Each number is 500 + 40 x the weight over its row's rms, rounded and kept within 0 to 999. Layers, rows and columns count from 0. Numbers have three digits each. The size before them is the row's rms in percent of the matrix's.

# layer 2 MLP down (transposed), 768x192, rms 0.285, rows 42-114, columns 0-95
104:521510514469467503570482506449541489457487522477503481460427552563494531467471495507576533493510486446483470531532616491500478559567503486484469414489477493541470475478512545525471503493450475455513524550479515445501427507568507435540495462563550495437472536448527581468513464554550519539
095:464584553481548512511531384503502521499542501441512448530532476497450543508574456469525492542493538567496459507553558538530486529472452492482461536530433556504546487467478493488555478516511475577518529496464571460455477495460476509510483548496440511506503491479512459550531453495488530488
094:507470565538454528550544509580518432563483541553534529448506497447509515535499505538492473435482502542556571410480442486476511544518471477545496460512525495522513489493517555476514545560409493458418558508483534446457456476538538504469515476453475469483526499513564504471495513549549501455
097:480509431434532467484554516471503486398484509500515496508428592526518560486474476406574514470558431524525397442481495450599513443493541458445441522507487580493558501467512484573511545454510531517555507511523499513487520554545577508495456494525518517432466547486540521510468495405492539517
090:464549443487480542526552528446469443486484558468510460482493492516548422391538520527532485510564603519557590523547534452481483472472410479431467515511496529511508510551430480509504501504404545478448531416495475501510412425469511480543597484534432468519456475473535447534522500533517546475
100:585538472487539535470493466551623429364553449510520487471508519505575501535490474461517548544504428480466479531502500518501493460491482504506572514467502561477467514495604412546468483523506520442548531529524468521481496442431481507472517477506453533515482565472467480535495485481475439480
105:496519545500498515543468536520481453591509499455521456551421486515541489484426557453474493541538442521461536536458443523482468495508527484576439482507499573570468469506512461508505446474506478492559457504515434509518531443532586518440469530492490539465501467500584517450567541490504427476
097:494523523469483528572571551448547484513505447606517456548500528484460511454466447521540476483560490498534468571522500462445535481515449492492497497516496563460467454458457455485509452484593532466548483468488425486472424452528454442520558611544539449500478480430488488536497518565569539633
105:509587535467538503540539545528548451548471510458506537490495457509526510589555507532497497505516467519547520443469490509474488514462468497525519546509461511459532597543460471503547455500532469557542517490493411561488523484440533451470528440430489489537505532486548479539515494420539426510
094:452498539506543487485498465461519487501531473563531529463481473522503596507558420513542490403469504505544564419517557450494533515548553495480477539500438475513525445497522476531487535434480478571449516462475444468485543502483544521469521434484525415461565474500498452476516532490484435455
109:438439525431436468528439548553487448563490430467520528508479458537510495540463454455555501582479536440531534535528475503481484557450476565516523435527513477552530508479490461488581484496539433442526441553493424595541484526486504482526490513424518533565512541442550508479453437538521424512
101:503487529503493456534491540488517511506492577482458457550547503535485498419502416453612543532511476524518543513511474547478467523456530530527522410513528465460514518481498493511462519486493466487519525460524526493594474509505476482427586484530524439495465520490534503426491452552408571401
100:527465515435497487525511468495499472522534465477451498545469498488560483410470513522502489465450448506527479464499459474475531556511549404591517507450540482421426545509521452478475467540489497501422564526557530505511547460553516527481486414556541538459490524481531488396598477461521536548
104:466487474517449480516488528428483516490445517462551428447520530533478462489430506564471575504463508507505596510425527519486485486470485484450523446517519549487494493436488515501481465575511504450530571484467475524528522452454503500551482483506458542553582500469545542405529483501505465405
098:532533523499525455552501421474483484497515418573452515458395511467478501447486518512587535508524469552457516504518515461523573552492547518524514478502505511518451580559452524522551467518419508482554548557462496512528524462470544448396480497532499451550542551448402481488495535510546555488
098:475449531503528488551518476488478477472465542511485477512453512472479517568471512551528511534514458507560505513489544564447581554550445550405503467446546537504432475459498545514556467555524509562534529519536501517579491489527564477484496509505509536483560468562517445510507456559438519503
112:518507507444499515499539550520514540539462580530506506523526482441436468415533529549440566533513530484487496500463455530520495554453510530461528480521488535434407525581538519519500496556477498451525427497463416520473517513522484499557485468462507512542493456542534501529499504476488564495
096:420509472525583420536561480492527517458552459444453518471546518490478521416520615503500530541461519502437491494495501496556433451479545482498543485440476533537508494389518505511475487547477504466465480513551469490527483557527539492486513538533543504494512489551480483516562466503549551432
094:502563479429574531582493420494537491522436575498508509516474450517514516498457521443443457516603492496535499477497528501565526454528503508473514521561550541515498481480478556439562441500571527525505494390472492533533495534512541531481497487474562479460566481511452578509548463456494548524
106:553463513540466524492521508448488546489517535463485473591486497449506485476478462562508576582513485586567486514514536423501526498481465545530471512502441518446530521527474508544553437496496523542423502508527403495523447483484497456466521469584494494457464413563478537459500474480535545505
100:465465431407533448481487460462518490502485462550448459553537558514498493533490476488443471559583521527535472509457507479455484567476411450541501509527495549449490505545593504507555450479514457440571504519496463508506522456408544490472482506533568527457511497476433494434451515510498543446
102:540493585464521560479505548472522598544478477543480545464531509491519479533454534439446448460532516470435460483507466492418500502470566483493456502533521437538506557425570459405526559516489434468579501474546570494504470545465515476486495451521515515544529482517474528515541497444533433517
106:502549563559545538558580463538546504479458533461493526484544493560459440458524524499444462568496466567490504523477449506456510495501518447463383496515510412452514504477551483447493507544549440538454558512529459524439533498445504500545509459501499495540491534454526465461463482476512497432
109:548457473452542514529514478536475552462509528468477523471494476481528502483545515500581475541550564489490505452479499521480432493496440507446466418548519509601488543533515522471446515463426557461505529491451529495523559501503532470497571516484479441446503536581550455491573416484453493461
107:507510445481589474465469477522543427515506564507515487511438489491527431429507448521544454461501442476550347454493476428521570454524491495468540510509509539500553527484478487514575562523518485521489456489470430497479484501493497516547547506518570521413506485517514516488440527494527496536
100:428522529509452511570425530575537481516545523492492425518456542493477498510447531559495500555450564503446516494494437509539454576475458523505490453453623532560411479474520488501512466534512438493472609523491542493464558486451529479495507540541494565476463522508533527441473397514514546518
098:442533501440504449540474470488480523473511523428456485580447516470446507549496484495517546496446477486496478537577488547566482529488477473490619471494525500513485487505536464414532506491519540512460405461555521520523478471478491525514579476515510579510510524490444569517499436486511576462
100:469466503534511536547494470519498491551605525490488510472519500530487547521430512529511495529428450500492427505557433485514503482499499524447492527575499468502451491424446505499591433551485436469551566483634426623528465547532448544543520550516532499527529541576488497568504563480443501406
102:528531458476485470545464522474464584490574500488509518480511532506524489485481498482535546546474457494489523547583537544501565540429497477420576480504502576478518526446502539570546529594495498489390519471472502445494492522528528598544517490522541465455479521503462442542498492493485494439
103:458521517476493477503420564566509533522650521477595477430508501538539471473478516493517523478498480437485456481555517445544479414467513487513471516516504494536494460595543508436426504569533465481498497531548461466564467476558492501450520466470456511461504470506479503511537523513492459566
108:489505530489513504509435529518535471473501517481489406538514455518556485517565484501520508497406465610556575497505504480557444471447518475557484498437502494509533468545500526373403546477537416466601520519490479456460516504505501546505584527499493520549507538484512476463582491488447493500
094:514436515579526504461550498530522470479540473447483519514486509464516508430510520552512459545529444547514542541507470560489475494532550560567502437503486526478439440529478483566492486490553484512493520528537474515514583454476539499487536483479505508509487562523477536602526476440530547514
106:506438509471573552533440458500598523515558506383460501503494546504512426513446441596526502553462475542556532451510469539452582487548443489520499515527504520479446535480477500462527537515517486487481475495485483491458530511510471499474498460494492599469470516506455533450485564484547456485
109:534482537415556469587452491505490500453504505491466458538523498448563494493450537498529507483505461472509581552436521524546515511558509442506430503501482423477481476507513484507462549460496523498454518499449515550477498483453545540463502518509419497526497512532497468441565454468466526487
108:537475524473677518485494501486497534483459476449481485490489511467465572480476467479454453517454521538526483528495523481512495505591559544501510506502516466532497497533465385426511525468514457502479521474421507506463536552461483574486557503467514482482480446491491520518443517463489486483
088:541429465491460482486498491462491503458562552556472452554529549512556559525538479511523541591491455461518560501523474498448445494500474478520595479493533536517466471472503460489493511508453524441501505556540511495517524458428480510472540521528553533504541478565438487460534466475447464453
095:497449564478480546499499446475534558495592521535517497457484507534490529479491505534466491523484456524499496516530464509523524536482480467537531498554449590506510496528451477535591557451530478479403506563500457520536521431500513483496390410501502538497502437453510517443493496524507577517
095:548451481426519498496447558561593473534502483502523507527503503496466534512501429496507599403513536485552573513507446441500356450538424461436466499495537497480480469474498464582531461526507568492492507479505497461459548495484537524538471558474492490491540468482512472418464507602490474512
101:522534501557481424492521574495559437522481594486489573479512502549478459580486511492461504529480508437522495516515448485542445502501583416530530593465514518524475544530534497471571514472426531468513528529542553462455550507483469509453579470512502451462485589507579469542487505423491483512
109:487441563533524521537565502509531482483503594456499508476478418538521516430427426482573585483514437490518521456469497503565585497563547492515434490446472467462543434422483517592494430501487525450460523510495460583519464549490456491497464531493477537517531491538479543576503506511474564505
090:562493467417477397532543463522463450482447487473522536493541510494581529468551479525577513500544507528501473501492509475463570575442433496532494546450461514508544540498579545496535414531501517481496517535540501609580486503510554436484528570458542464588511518495459510506467429550493536528
096:548509396480447510474417516527504472519485557418457494515532469444496482411520548567483517558493445480521503482440504499491488441474556488542507451475489539540510518531512528438512463523543463478497505591517540520540478453546512458510529544529562512467557492540450500515513511501462502491
099:479498511522529443533565468486459552487448498570443514461529488505523509608513429468533489560515469523530507545510489458435496505530462452501550476442409551460525452549467502446527553512496483457502571536473527456511478493420451448463474515446438510496524527501475534536495540470518513532
108:553449527474537509505505482540471463488491491461443444511570502507453505514535488487494537610478489491511503509432522513506490510490526519460444529482504458489517525537483461477537491470416488522557458438499528504468484517512555547528449533506559583496594488509446533583494462510432540389
100:515507544551508466404474534528448440517514502444456500523478538511469465521523494566471587526551489424495443466454422529488494480537489504501484448507523526497510480593501537492537493481459578508519517506531526451512556505551506484450508535460533458513548428541553569543485518578445587440
091:533490541466474477499459578464452460530556534543454495558532583531565520513508478516463578500505490490508526531429443502503452501447468462525539470464555491513435495518502525450564500497491560478609546613511459533519458466527431520470519534502507485507495448587493373460489479545540529458
106:457508592496492544464539482476502489535510547496513490476507459495514502503523508519531529521506556477420510430527513410490496523475477511502473503476471484479441544467461438517460490599499514433493516516463365542442492517509467530493590499508480480500570437487510474540519484478482424499
102:498538603520456473545525525512559499487491539508536494500465424514482485487560512553392467498501467465545525474531488505439547508478488544539486463455512549424494510561409493504488557492568494478492551494450456431475529569484521570484570476495482525490453508475524461508464525489556457545
036:611489552587464473529486497505550524510478519483435579500448442495553560521482484458552460470482505516539547508483483501415503478500492535481535510577571496504476486520549521554508486519546479503504556486507486518418470477497510505518407550447498451570503523490476437513457490509490569519
096:513417497510503533440498527505552522493475484534527495565476521455549495562458533468511418511418518499466523459430475461482498453489437576460500597536464452490503510560517437497528483499517496556523505555513429493557545498567536517459587554471484530482468522519546556557524503507419526458
093:527516527515397448547455557509439490511471512402468505515560456527508464557485474592447475536581482424454460558439544508495464545584514494542502429521501534518525505473482515494459553512595514491527496523536518484556567539481445454476478490542469498552588512448481550461508503554490446450
092:518449560459555479551491416481491555497457440592484526498471561443492480523517461530467535482544531505513445526479496458538499467480472538461574507562495419562514526520552414488537523461477498496445448542500442497543472554462534448516519485505469596487495571453512516497494506543535487447
092:533408496503483506526530446460486455565525430466623451507548491488583512436464508538569515553449479491519491585487477566496489552500521511443500483553531530441419506461445472493595429541434471544535527530546517533520504570466450528501586431501502505512494515559514456448481454477491536487
103:549490511458589514517558483489558495549435563490530512462514467530486535450518431479499497454496460456569533458445501551471448479452500558504486494520549456502566557523486580511547524465453464479422474497489572523475563500427515529479509451521535484519569508520560454478455514523519526506
104:574412427479494492446498492533556486492473455497407552555402525505617545471496479484517500584467454510488476504483526472464491466534494531501523423532539558523471499473441541470545460525438547521494491527502542534448536502405514578498498477533462518440476584511425498541499490558550536460
101:490540428524447468526443432502478484568440494503510517592491527553487559560546458499546495538515507450527475547546414513582486485449515448492533536536520490521587481497501488500509495547593513496530495456503485503459486517433517500490554464462492468622562553523407473483530482537468506535
099:520534492482496491520504510500455404490471494491441550489458532499412510541522523464484494498468454534543508426432507579438520504439393462465468491525565512533485481478513421500462500516494509512503454476502581494439564591543489509489522481481500560493533489515468470519572476466540492475
097:508556494471478490481464482467472485499510491446470554491493605517529503534482529495472460463502422443491388491512511488508479496488502517408493454525492523531487512520462534522467503519447444517468512465512550497507541519430475504535573456489459482503517583479520417530515544515509562413
088:530458461456446509559481512498501525476536528487453497489529514517499450455448503413521457599502518558546496484466490519610433441477457464510534488456503466513504385564556506500517503533509439529501416485513480508460596530573488516526461488504532477482478455500466511536476457502492480585
097:550478491529438462542534533490538465482503548440515458556495516490472531419498533600517485540483561462518486498464491586583404473445438466466506468492543526563500502496497534486452516509401457462542426555579454489511493500613548504483501484491424522516525468478468527505507519476500503492
095:422478499456513516464462455455546443474454448465534498513470513414549507495526534449416492477516489520511549542520497529463436519496538522426523489492552562503466481534505513518491473546481503447474496570509491505582502512483515549430483511565606500489473545458542461562479434450538540456
088:464464522467458471544515447571491519516562532506491447537511569544563470452557476562506524533488450536483481494499469514461527528423466504540550375435532503510466475520430494546478524534505531485508513536481536493479464517478474510453470452545567538555498523526424452447509494450475558454
111:433503486504532519487557500496441474457533501558531449553501457491478522504560497446501558558483508550514509550515514485505460576501439431445548511488463521477502552481554536534589486486388581422511508552456556498462479453506556536452486429525494488468573420519470518486495477484457470538
098:458512544425461475505455483548574444490510422552535447443480547471506477478461530515528503580476474514522507488442512563522476455499533444480515483548508460505557471498495487514515519411522569473497619587515519441533563534477570442459470478564525553479517496450502523501493504499459519502
097:524499474522519519573489486446524462493541498485486513556469566472542491474426452541478529563511512543464558554478543550542430516454474515491568457496566523514473479392513550496497530518452476517539488561411462480531587460469581469475481523483550556502509487498540578531470496444460474484
100:561534547443517515552493547503536425420460502476535511559500555575498548539452477385470539498559389545515537509421439506489542518550510508533402454514441496495499472548546537556510506530508458540497513538484506454553480486572485465542509507462462532495546487505473518541553538461495558458
098:545448462536611444512472538475426472538596460469542407520472467503505519486472486517566470510492493432467438509460483563467500499555445514532497512512453515562519512491439500502490559474468504492547530461490540504467463453458531555539489476525477468489559490505525418569534509525451442449
105:499503491519530555449481481424522480433532531480533458519472468485499478436559466552503475549498556541450560528507471604539548445459504417561529511506490507497563515492480491487496588441557577519475397542506532492488418497496490463531523458520496484411455509476502552493599487418501500397
098:482493505511565439473472504502585491594521530552457520518475490477483530428431447509544551570526523536518550505512498506457455551449524507487550482544536486518460517447444541455494516476476428511498515512505498483460451521502517456468475433530554554528528546531593505475478417468533552427
102:430455535511480487517473447509553524575525453533520593491480523539475494430525455533540519494490494486471507531498524497447538464480495428521480504415539483486520556491531491552479480450441431585476460538497470516440549510522466518535467583541548532408537504573443522507548569469544556492
113:461440500515447522438494502535516480563482451482498571475537438451486565541487518508493485472485496449519519448541468509538516562528577501467452520479553567481541501513533542519465464428449474494495527562500480449556532488513479572509496519471506493526487553582464512452509549516432508492
099:492532421465508579493472463434557553545526551431480505459429541516500490513468511507560452435503385546591470469457506530508450480510519460464512488489526448467474491511545455523494518466510503472485522475468534550421457527487575516459424513506481513558553576401438505553526494525582555518
091:547464583444494484474472546505457526566490537438519497483517496521470506557453547558452482474486454535544530471519459422520532501482542568444537556450512478517483520473551472528449490493482457402498485519487485567574497519528491500455478439513451527523545501459437527482508535446495477521
# layer 2 MLP up, 768x192, rms 0.309, rows 43-114, columns 0-95
094:522507466505578408540532468494501526473518516504385487585549467475469489490547587522471488524460474447508415533538564560499515529477540521531499533417542531550440399547449527473508493517519499526520448478535514467564445502511455521581420439516478500546419446523523533501461602469401504504
091:543550448538511496510524552491461504520488421507442535446464470461460457564502506499482483589413541518538458486552465490571458482472529523522486457454544447475483524515507498494503497458549499567460465505422468450487489511527487505573523550417482579495494497507519505440560531432567455485
103:510545447484502495524554488431559441531450486587533507474474480468542474514533432505528475516493523516465480491528464491454488502459505482513476577427489447481507532516503461490425493523477474438555459545443497494429475478582530506462535504515562548615555508564511434544542523517569495501
084:560545499471583543465585497478497597446507481459463491541518497483519529434490444544506561517508547517478497533465492449512514519506478431486539515519503462518482473553511499492530430450521532526504529404530479539515531483527512534581496485519513497466504437468527492467545542455472494515
098:506544479482465491516586522499551500513429555487565461447551477507515542578537509522457468502485486488499513444481519549522415481522537539455448488512494492554507468531487467445473476512528496500488422618528514517497501483599544479566529575473494537467538447409486565558548479501480474418
108:489465506550509484497500557469450507456551423410541476498496503523520520563496540485531537471477504502504464466459477530477458448469573527499444534536463482522569526502590511530472495479454549488488475475462501573540545440478495505506575479519505602473509496427531489518526521504458414558
094:538510423467493505442517505487519523492564512479549436522510497528462395413533540506520497549522487537489532547510464436474533493502457507425554497559551476579510482446535465534527525554484441511519562496454443468498491510426514483490491416484469510504525463478469491484489551472539505514
101:490504520434496543486527489505439551420585532523494436494530616524453514481504466465462526565488518523587535392515508523514496504482512466541448586493528525479454521494491545490483485478529497504492505494437514556518550570530485466515522550450477494488491494458463496572503555498488536495
092:505451603512534514485510481501509483506533519550450529442521539461519544505536447453471351513499536514515585526509499429522459508540476550492489535480557508511482480492495467495484473493475517477454462502501475449440600447424466490582467491421553477479531446506551507514506577462411416518
115:460506452483534432532574469515452561435477498433498499534480520527477467527464537526552451548535540484432519517536510532516545530499530495576490441497452461427522561538565501444469489524528481562534499483494469550580570452468510512564518509568453467443487420461484469499435549487517510471
108:515467520531516522440495585493509522565467535481439450471482454448513518532469471468521487515517479498521551433536512487580548528419508465482433470526512521512510581480454509563422447492524517453532474513470492496388551465465480483445521485493575471509535465462517534492454553549502477478
098:481556432519390502502521531482555447521514462509481515442492496534535531503521519452508540515505500414503504516550501460496537491508510465528527548508455443520526498483471535520558576525509500540441544490472540528534421506478505499500533426528494415452550515463516478507605481480562434544
100:528570415513436490499423544431488502415510542488490498445508544450483524518514473482439563470497483448504553549489516580537483486513459497519485528520461499489482508427512505561483443571531467526484505483491472498491490445448517586509516460454441521528476491497490513500492510562437475550
096:461458532574517483495474370418478457491537517445473435504501537531508510504530465502502469540546550550501441502479435494496546509533454472504450452563410500459542442443508471487466462472555477552498522538527473573488479555497527477505553514563495452527558538472461587546537468444436467579
091:605523518490550434498468512501530501503554486518495460485511481529408556542498494444473522443567492484487552537520530574537527528516532498583493497549499476519501447513493502408492509494417552514507581480424499486577440549523537528489532501424464483560539485466509449482514565448472540496
114:459547530518468518502538445494563538449511528496494509534501513542469498556549525496460541476480517445487426503520564530481459551501457495554507508407489552494519488505524545472484485584453490496530433523516497503460472553538458514564498510450477565497461428455479486493472508401497475388
093:567563425498454552496490532519470600492490531502523512492492399476525500459512507482561518447442478465494454519480546501505481547537501559475522570548529485484481493466488424495564554491491536520470503456521531549502504437501538500543549500491495450489444459578484512482502462449526486544
091:459588535474556447485466417552445486540556526449474507476480464426489488587440440464516495496424512501506432447517483527478444521530486487487513494524512449510496553471467496571524479491512532531470478493558493475456427593485567435511437529451579581503462494489506496565509584494457535522
108:505563449560447525621518506466412557549479514512493519515514482436501440501484472509475484557514500517389520498494527519582561393524532471474454512521570459501549471478455549573463450482488488541452519467486528550523453503533443464509533465474469423568493416465487440541474524434526454498
100:426509436437525553500539526514501490500425567536493548549548483467412519508462496533452509449527562408448567566528461560456496547549459462513520517502491498468473484585458503522460464447512550510523529466541503479474530452472531534440517506484531516525528477455533479486552535481493488495
104:509505545537552549469512457497504484511549544453498519479495505519474467434534561515533444554499501487531546532516529464464508500504460505403477486449453509479427549561535516449495490465542486515507506524511434511577540569575554491492526527478567506471540461480405487523478499529548439503
106:538462481529421439473556596519508531495494487548512450481493403491525485561474465436545495549505522484467507510482554506499562539544511488513492498513486426453485439491600461425453450508442481523505477488455473548456463563460499475486431429483496553492568521559529496540512527471450417509
103:532580404485474448449494512480493526537505536514537557452415456522485491465524442454522503550548535462475530519500482530522485442590504543501517511478493457519579464482501453505442567503496438489564433470491566446522584474461557507487482490515441512558482525503534470489477547518533444526
111:472491511478513499479547456497533490455453525554514508527491411525478470503532417468510491499525555414501459476489446503475495466389507459509460446505478502526578525495498500487478503534479480531470471539496395453542524498524507513538453521551495542524489532531504524495537532558494433551
101:543537526569500492543499595472497553527480468499460506484457482538459438453481540490533499556508486524477484486521509384595481486533521560548510470555463524458531424454447491438526593458566469506512541464487429535512553513520502536460501502475537450510542513449507442553502523542559462507
100:476545590504480488532491477486543553451519495483474435590420538413515531502490504481498525480553498468532456568578533530575496513569500447518530494495479521453546459465571441417453518485461468453490488499472520553514452497520507532471534507496521474413555481446469508503500493458510496577
099:576485542533515491526513543422463515530562478465502510518517501456473509548455505501445491526490498469631563535503524483421498434458485523519513435473451602559535553502518477521478459440517493473483479444485548498512499483515432556511458563494540500478495473475513491484449558593521468536
102:406505517528468505532469508472529499503480460527487569513536626494483480501510503490490458462488479395557466458487609513492449533493538491538511481467466502536525534512447498532451462482537454460459541527445405504508518546560580520518474502389479474545476526549562536461522478490425504456
099:505512487457471476485418533599452568465544501487534510507530452497559495535485512460465505540475525586460488543464537474438529475572584531548490506566512507489495554475522508496502579462523454524503457550468473480484456525584485513537495479460403401488525512505422560477504492486521571476
104:468547567494490471518500467540446477446539524485517449467524510538496514537425653494508450489531559488500518445496456524541501537540519517426528477546538430569430515470495470524544490505481538573446473486468499476515470530569524558582477487536511496538515495472459558471561535530495522499
099:461546491489511572532487540484470515530553504511525483460580518469446456472439467539450506472535531484500502521435529536487481447518458514490522479445540493525442550551543484493457496515477500489479509523491484543575472510537465560538490501449486495406454393456542455487515558450481483470
110:428506532534490488507549515523442536504452548519551397425528428450485445541461508485459489514502628494542438499583529489474527452466477550566477444468546522476474543468516491571475547496538458502477513551482393550513497523509528525544549522542551524479542469483480444446534459477520501472
108:440474527496502522568473566506498479463471541480469554576458536524448463507495558465454514438496496445473563455504533477504496504482495521447455472513462485622455459426518550538440592454484534531554511508515457487539479530463563424439498520522443586486556511490503442485498488480493531517
128:454529551456539453534473486504569524517499501508603465517458509579541518504517498462478502550487505449536539505467455468497546502491495537492526492489490441546536530443474510502532460582477459457487479449425521480460415431556567538457541547508447509436531518557496523541493480485481490489
093:513525460468538510510493551499466504515491433565548555462535504498464501536455467478441525523477511514512508522532531505427479506481515431519430470470546479431536517492450509531505536512494437488442496513470497491544565474583506495532461534492495467417384408481564503491523535590493516457
092:527518528548551435510478504487457510496465456542432555421513444477452465489487559522523536568454533430507444522535581529516540485564590478509526537552525518575515498483500501568585549540519467475522524430472430452552436525515436528521443563501489506537456420465493510549494541492417494521
093:456514459432474495479488573524569518472513550471524502504571536450565545498475468457467509509543511525504505545560475461564451445530524494461401555476559498482510539535564505582493479527497545531564578506498494493525516506498520570525522468487478426498528480510496498429428485537484493487
103:407505505432490492469563446510507407503439554546479487534427487580502498454548520544530482490484515497485491520514501484528500486489561506483561469511559497530547540478511559481514467439510523505606540550501545457546489489502455513565557513467487464510492424440442488470539514521571482459
104:410501589516537505491512500534478504452482506486510527519577485474515516540424483442550430495444471551469537484492531515544456478531520562504407567427468471499494475518536473508462505533530561524473499486500519504551499521565463567545480470473478565526559463566515482504541538516411541456
098:551524540448558429527567544481491483509431472501431471508428482511513497582499545478513525541445484447471438516525480436530538482509562517468453553465460510462500462461513432563473429489537562538497423488521476462539522479539539509540452531473489484583470447464497448592600521557495539502
097:512541541510452569477567524515533500454515434525544558510530528558489550466474412568540497492466421482445521507510448468484525548474465480488512483533516495493482447524490546517459569510447452469518425492516537500531529539516526498421477546471504546535431539597519513499478537466519501434
098:494440418532548520542450507468476518550547512507484490471499532455459507459546453485506555466415542480530478468442451477478403446516485477446510546454492528537494458506487483516455551463537549482502507486534524475433577523503518519488531526420511511485555447527473501465490592511472572527
122:467504502469487433529508505509485488492441476429487521512449561541459483576460529521499488531499526519436533510460468410451500517596482486564503512483544513553583556547493520500481551534440531556536491517414540503430471525506517503491527480503466498567449506533474497557481521499513501442
106:446540496454488368481537532434559531544603515434464538468516549527460494473450508453423513507466517553531540485506472516432504517488513519517470520440527543593470424594532529507510555521486511536494501540488482465425502478540447528542465520507513424500491525484407474518505536495420586544
083:534471476507499497466487504515563540576443460438583551503521493460453543519480554477466517514520522504502475477535501463509480526507533466486497465524469453461521478525511545432539511581471485483469475479476431486533561483537487506489563553536452492480521497500539496610515508474534509488
113:430550463478469466481451485451492443502475550553493549433574561529474483547496519436541456478529502454585548516540538468492514482480483459517469501457414557528495547492398525448593514511493520508491503524478561495466549558523526491525471523469518548533522529471504412450492449564445477447
108:582526524463521475470551507522477497513401549460482510524475527489536496518505490467469463434532482414459542459513565488537500540507529475547473517555578498586472567587486489541481457426547538469398520476556467500498511455552503540530491471505452517574488510461500504532477489526525496514
024:485512445531505527416461565528474424454547509498459548496603529490492501507489479578521443428497468508523508461544532436455457544498485472567501556501445574519549479427495538529434422448512525516566472476520483577463512513502502542496473548463417510527527488477502547497511488501491527598
094:599522498500502512460524497499455469504511523463456490538477491489558479554510587530493507445484464525428505529507529505542568463549486477449474400485477512461506549405511555487483509484434566557489518460523560561491483571448569588512436507578463510442513499522595413558490423447536436552
100:485513523515441543444527471483455523466548461503549423485457587536466522485519516492499506483428421484548515490479486476438503489542499543526539456461510486580506547494473502445509440552445461467559460498524499452550451479489505454420544544480564565482426527593518517473426524521424551491
093:551532499474518446531491523452489576548487491533491574536505526445495497471426513424453479523559499502471481509501499441533508533434473520445562515487437431543504426591487457568520545570534425536453409400487499445559532492550508497459517558534472534465482443458569429466493511484543483579
095:472523500469512477464503536490547490496572557521547511513481551555425474520524538497482557537483516497579581429519426501486480494479548435533523520447557515550504520516491485538482475463460516449545491460440511566534456523534449478512523526451485567583519475415474552413456527526395496525
102:450540502501590578578480548488527486460432463520527502434529545451491509483516398515465530467524493529527578504474509529478546476479530449389534549495503503511467520437550522497460509552476365518526488517478509556485495522538477526493493489529533487524438523445549545496492578452464545510
101:459499490513471503505492442499536527501519519486401490428488507568481475536496513410452482520435534539496497459504489473557474510476498560456467487451522523448502410487540455484576501467553537512547452527423499457413553449537451463520482527456476467503460479533533472450512546479565514481
103:499519465478554483467504497500491506479568548516474518518484550529488507503508551455500529551439503454515416454500507457589458473521585417453493494543621471506543505502484473514488501478543506504516425529509424521556536459464473498515568506399445495539516495503450468458459521537488513484
111:512511509430552520527501517497524549477565533518498467468503508452483558478471443566463483487499515509529473528499503537512472490540510509532445500473474536488521497490476513543487463467589530442478507600578421519467504498470462402448509527583470537478443497484550491503483528477465539492
099:454511535528449427492565448458474517482478569501464501529476475476516589513472533418397535540565519456433458428535531488506508485547503464487475563483507542498492434482508503489516497526542546462552465549448509512534526526559473462551460463515475418544521468437512423520503483476472443540
082:502543517407548510491478492480490528520507489524480457550517464472606469488462479515535529553480480536510482550471518460497503459496471485553494525473467447514468504483561487512489441475538520497491418522519489471505549558476437462580416505501567565500518501503475501486485481508442541492
100:571533495525480468495519486444493494508507521424522507506582567559486493548459514439490458508492552483566495474507505507446473447450475500493510542469521519507479521561500473534525514420535468505455530516498481420472541532491488538511465504438519481514459538509545527547524535488551522484
090:540532524452502511449518551455521505438488509474496549461509555519482500488547574487553541527475512495462479441495477493537515427520546540565544553490482537486483494484448544575503585494522546526571533474503487532439527460501531555591468496536524459573495531521485546556517510451495463435
092:533543487473502552502647548464505534488472475500487520455550456563462547506499615463421504502461559479493555520523448535503529416429471480510509524504508458559476544534529498515455471490549506540453528512461559494527512523536424529534500531417462513460429491533484521506517503468616481462
108:546545413434431448559465434542536526512520517505440529489578544412542461480538535526492460485567521388456503422500489507552513481534462493503502473493535522459483538513447441486524545498580474450570464551578440420508481563517558491485541497500545486580466528521429469514508549562478434449
095:476495517504518506538482495550527451431495471460445505452464564514539503510430481476458523539483492452496460481493528511483480461543539494482454500467501551509497468506482447523400463471513532563498557449458504472493452471564485496566483535456447552499463492524479565442465493546436467503
094:585497435519463469529540576448460515533559528483461488437517537521478478427479530481492506544424609510485511569419518490558508497475509409426473403472524474487546574527501553504561577509493507564466511459560477457531480544451430550463521545474493510510517487559494424528468561427545506512
099:484516463474584399504486502440521504531468462501534459494487446460486501505478513506547543556489474474458507541556500501512460525571531520479553499536445439455424534477537435554527410442536538552468469467494495502483435446437553489514433503482498521488500454447528603588454512532572456466
090:470529517522620533468581494521519483518454407537484526451497553442506467430566492455515548464510521564579578514553570494478508515441591486449453546484501551469454612510451522519530494458475499515411479504513448542495488542484414495439517532448448442517433510484476555527446452473466522532
102:513469576553465529499480468488494483496413544481502537515445459520497612555478491459503455502459527474455560427577601513480545541493521519528487566436553468467519552469477490513480509439487589558452420514500453511512551509421499525442499505417513479475481579480538550466548511495562519469
094:498553473566546458429486528539506531560607470488497482494551487455533530475355538492464465568480511535540442480511509459471471535448507451470500583510441507514489567465471479553422451425466515599518519478534557527533533533532446463502540516531540499441477554460538584461480514447580530498
102:509530502479473413483536487484413492508466501517485484471490491469488516493483491509561504510531538471487527584451565501501523502525474473498475570550471460494549442555462412454504501559481459581530498451446547527512575499448518526498537567506408565539496514536532454466622567462461576486
118:504514498505459552456603489497521537509475527534474520508526523506511489532487504498469452533612540487470457479466519505418515502502444546434512507535513494418551544513477488489502526485533495498486424512454488491543429543520550465524476500526503531567535537554462576472477486571420428566
100:486459490442540526461525530526418537446562526555452491535516452491552564513504520463514567567480460528486461500538510494517501471587466562518485442514544506529498488472516461515553490456489471522544429526453475447430442505472459518503580491482574485538561430489474486537444500543524481538
093:514521376546451467526523542543585504500399515500456546502448552469542492530591519498557521537480451453549546525454498475518474505555526493510524495495421539395476533522478458473486514477552540528574505477477470486474500432562505452477564539510515446512453502499492505482464563460472518546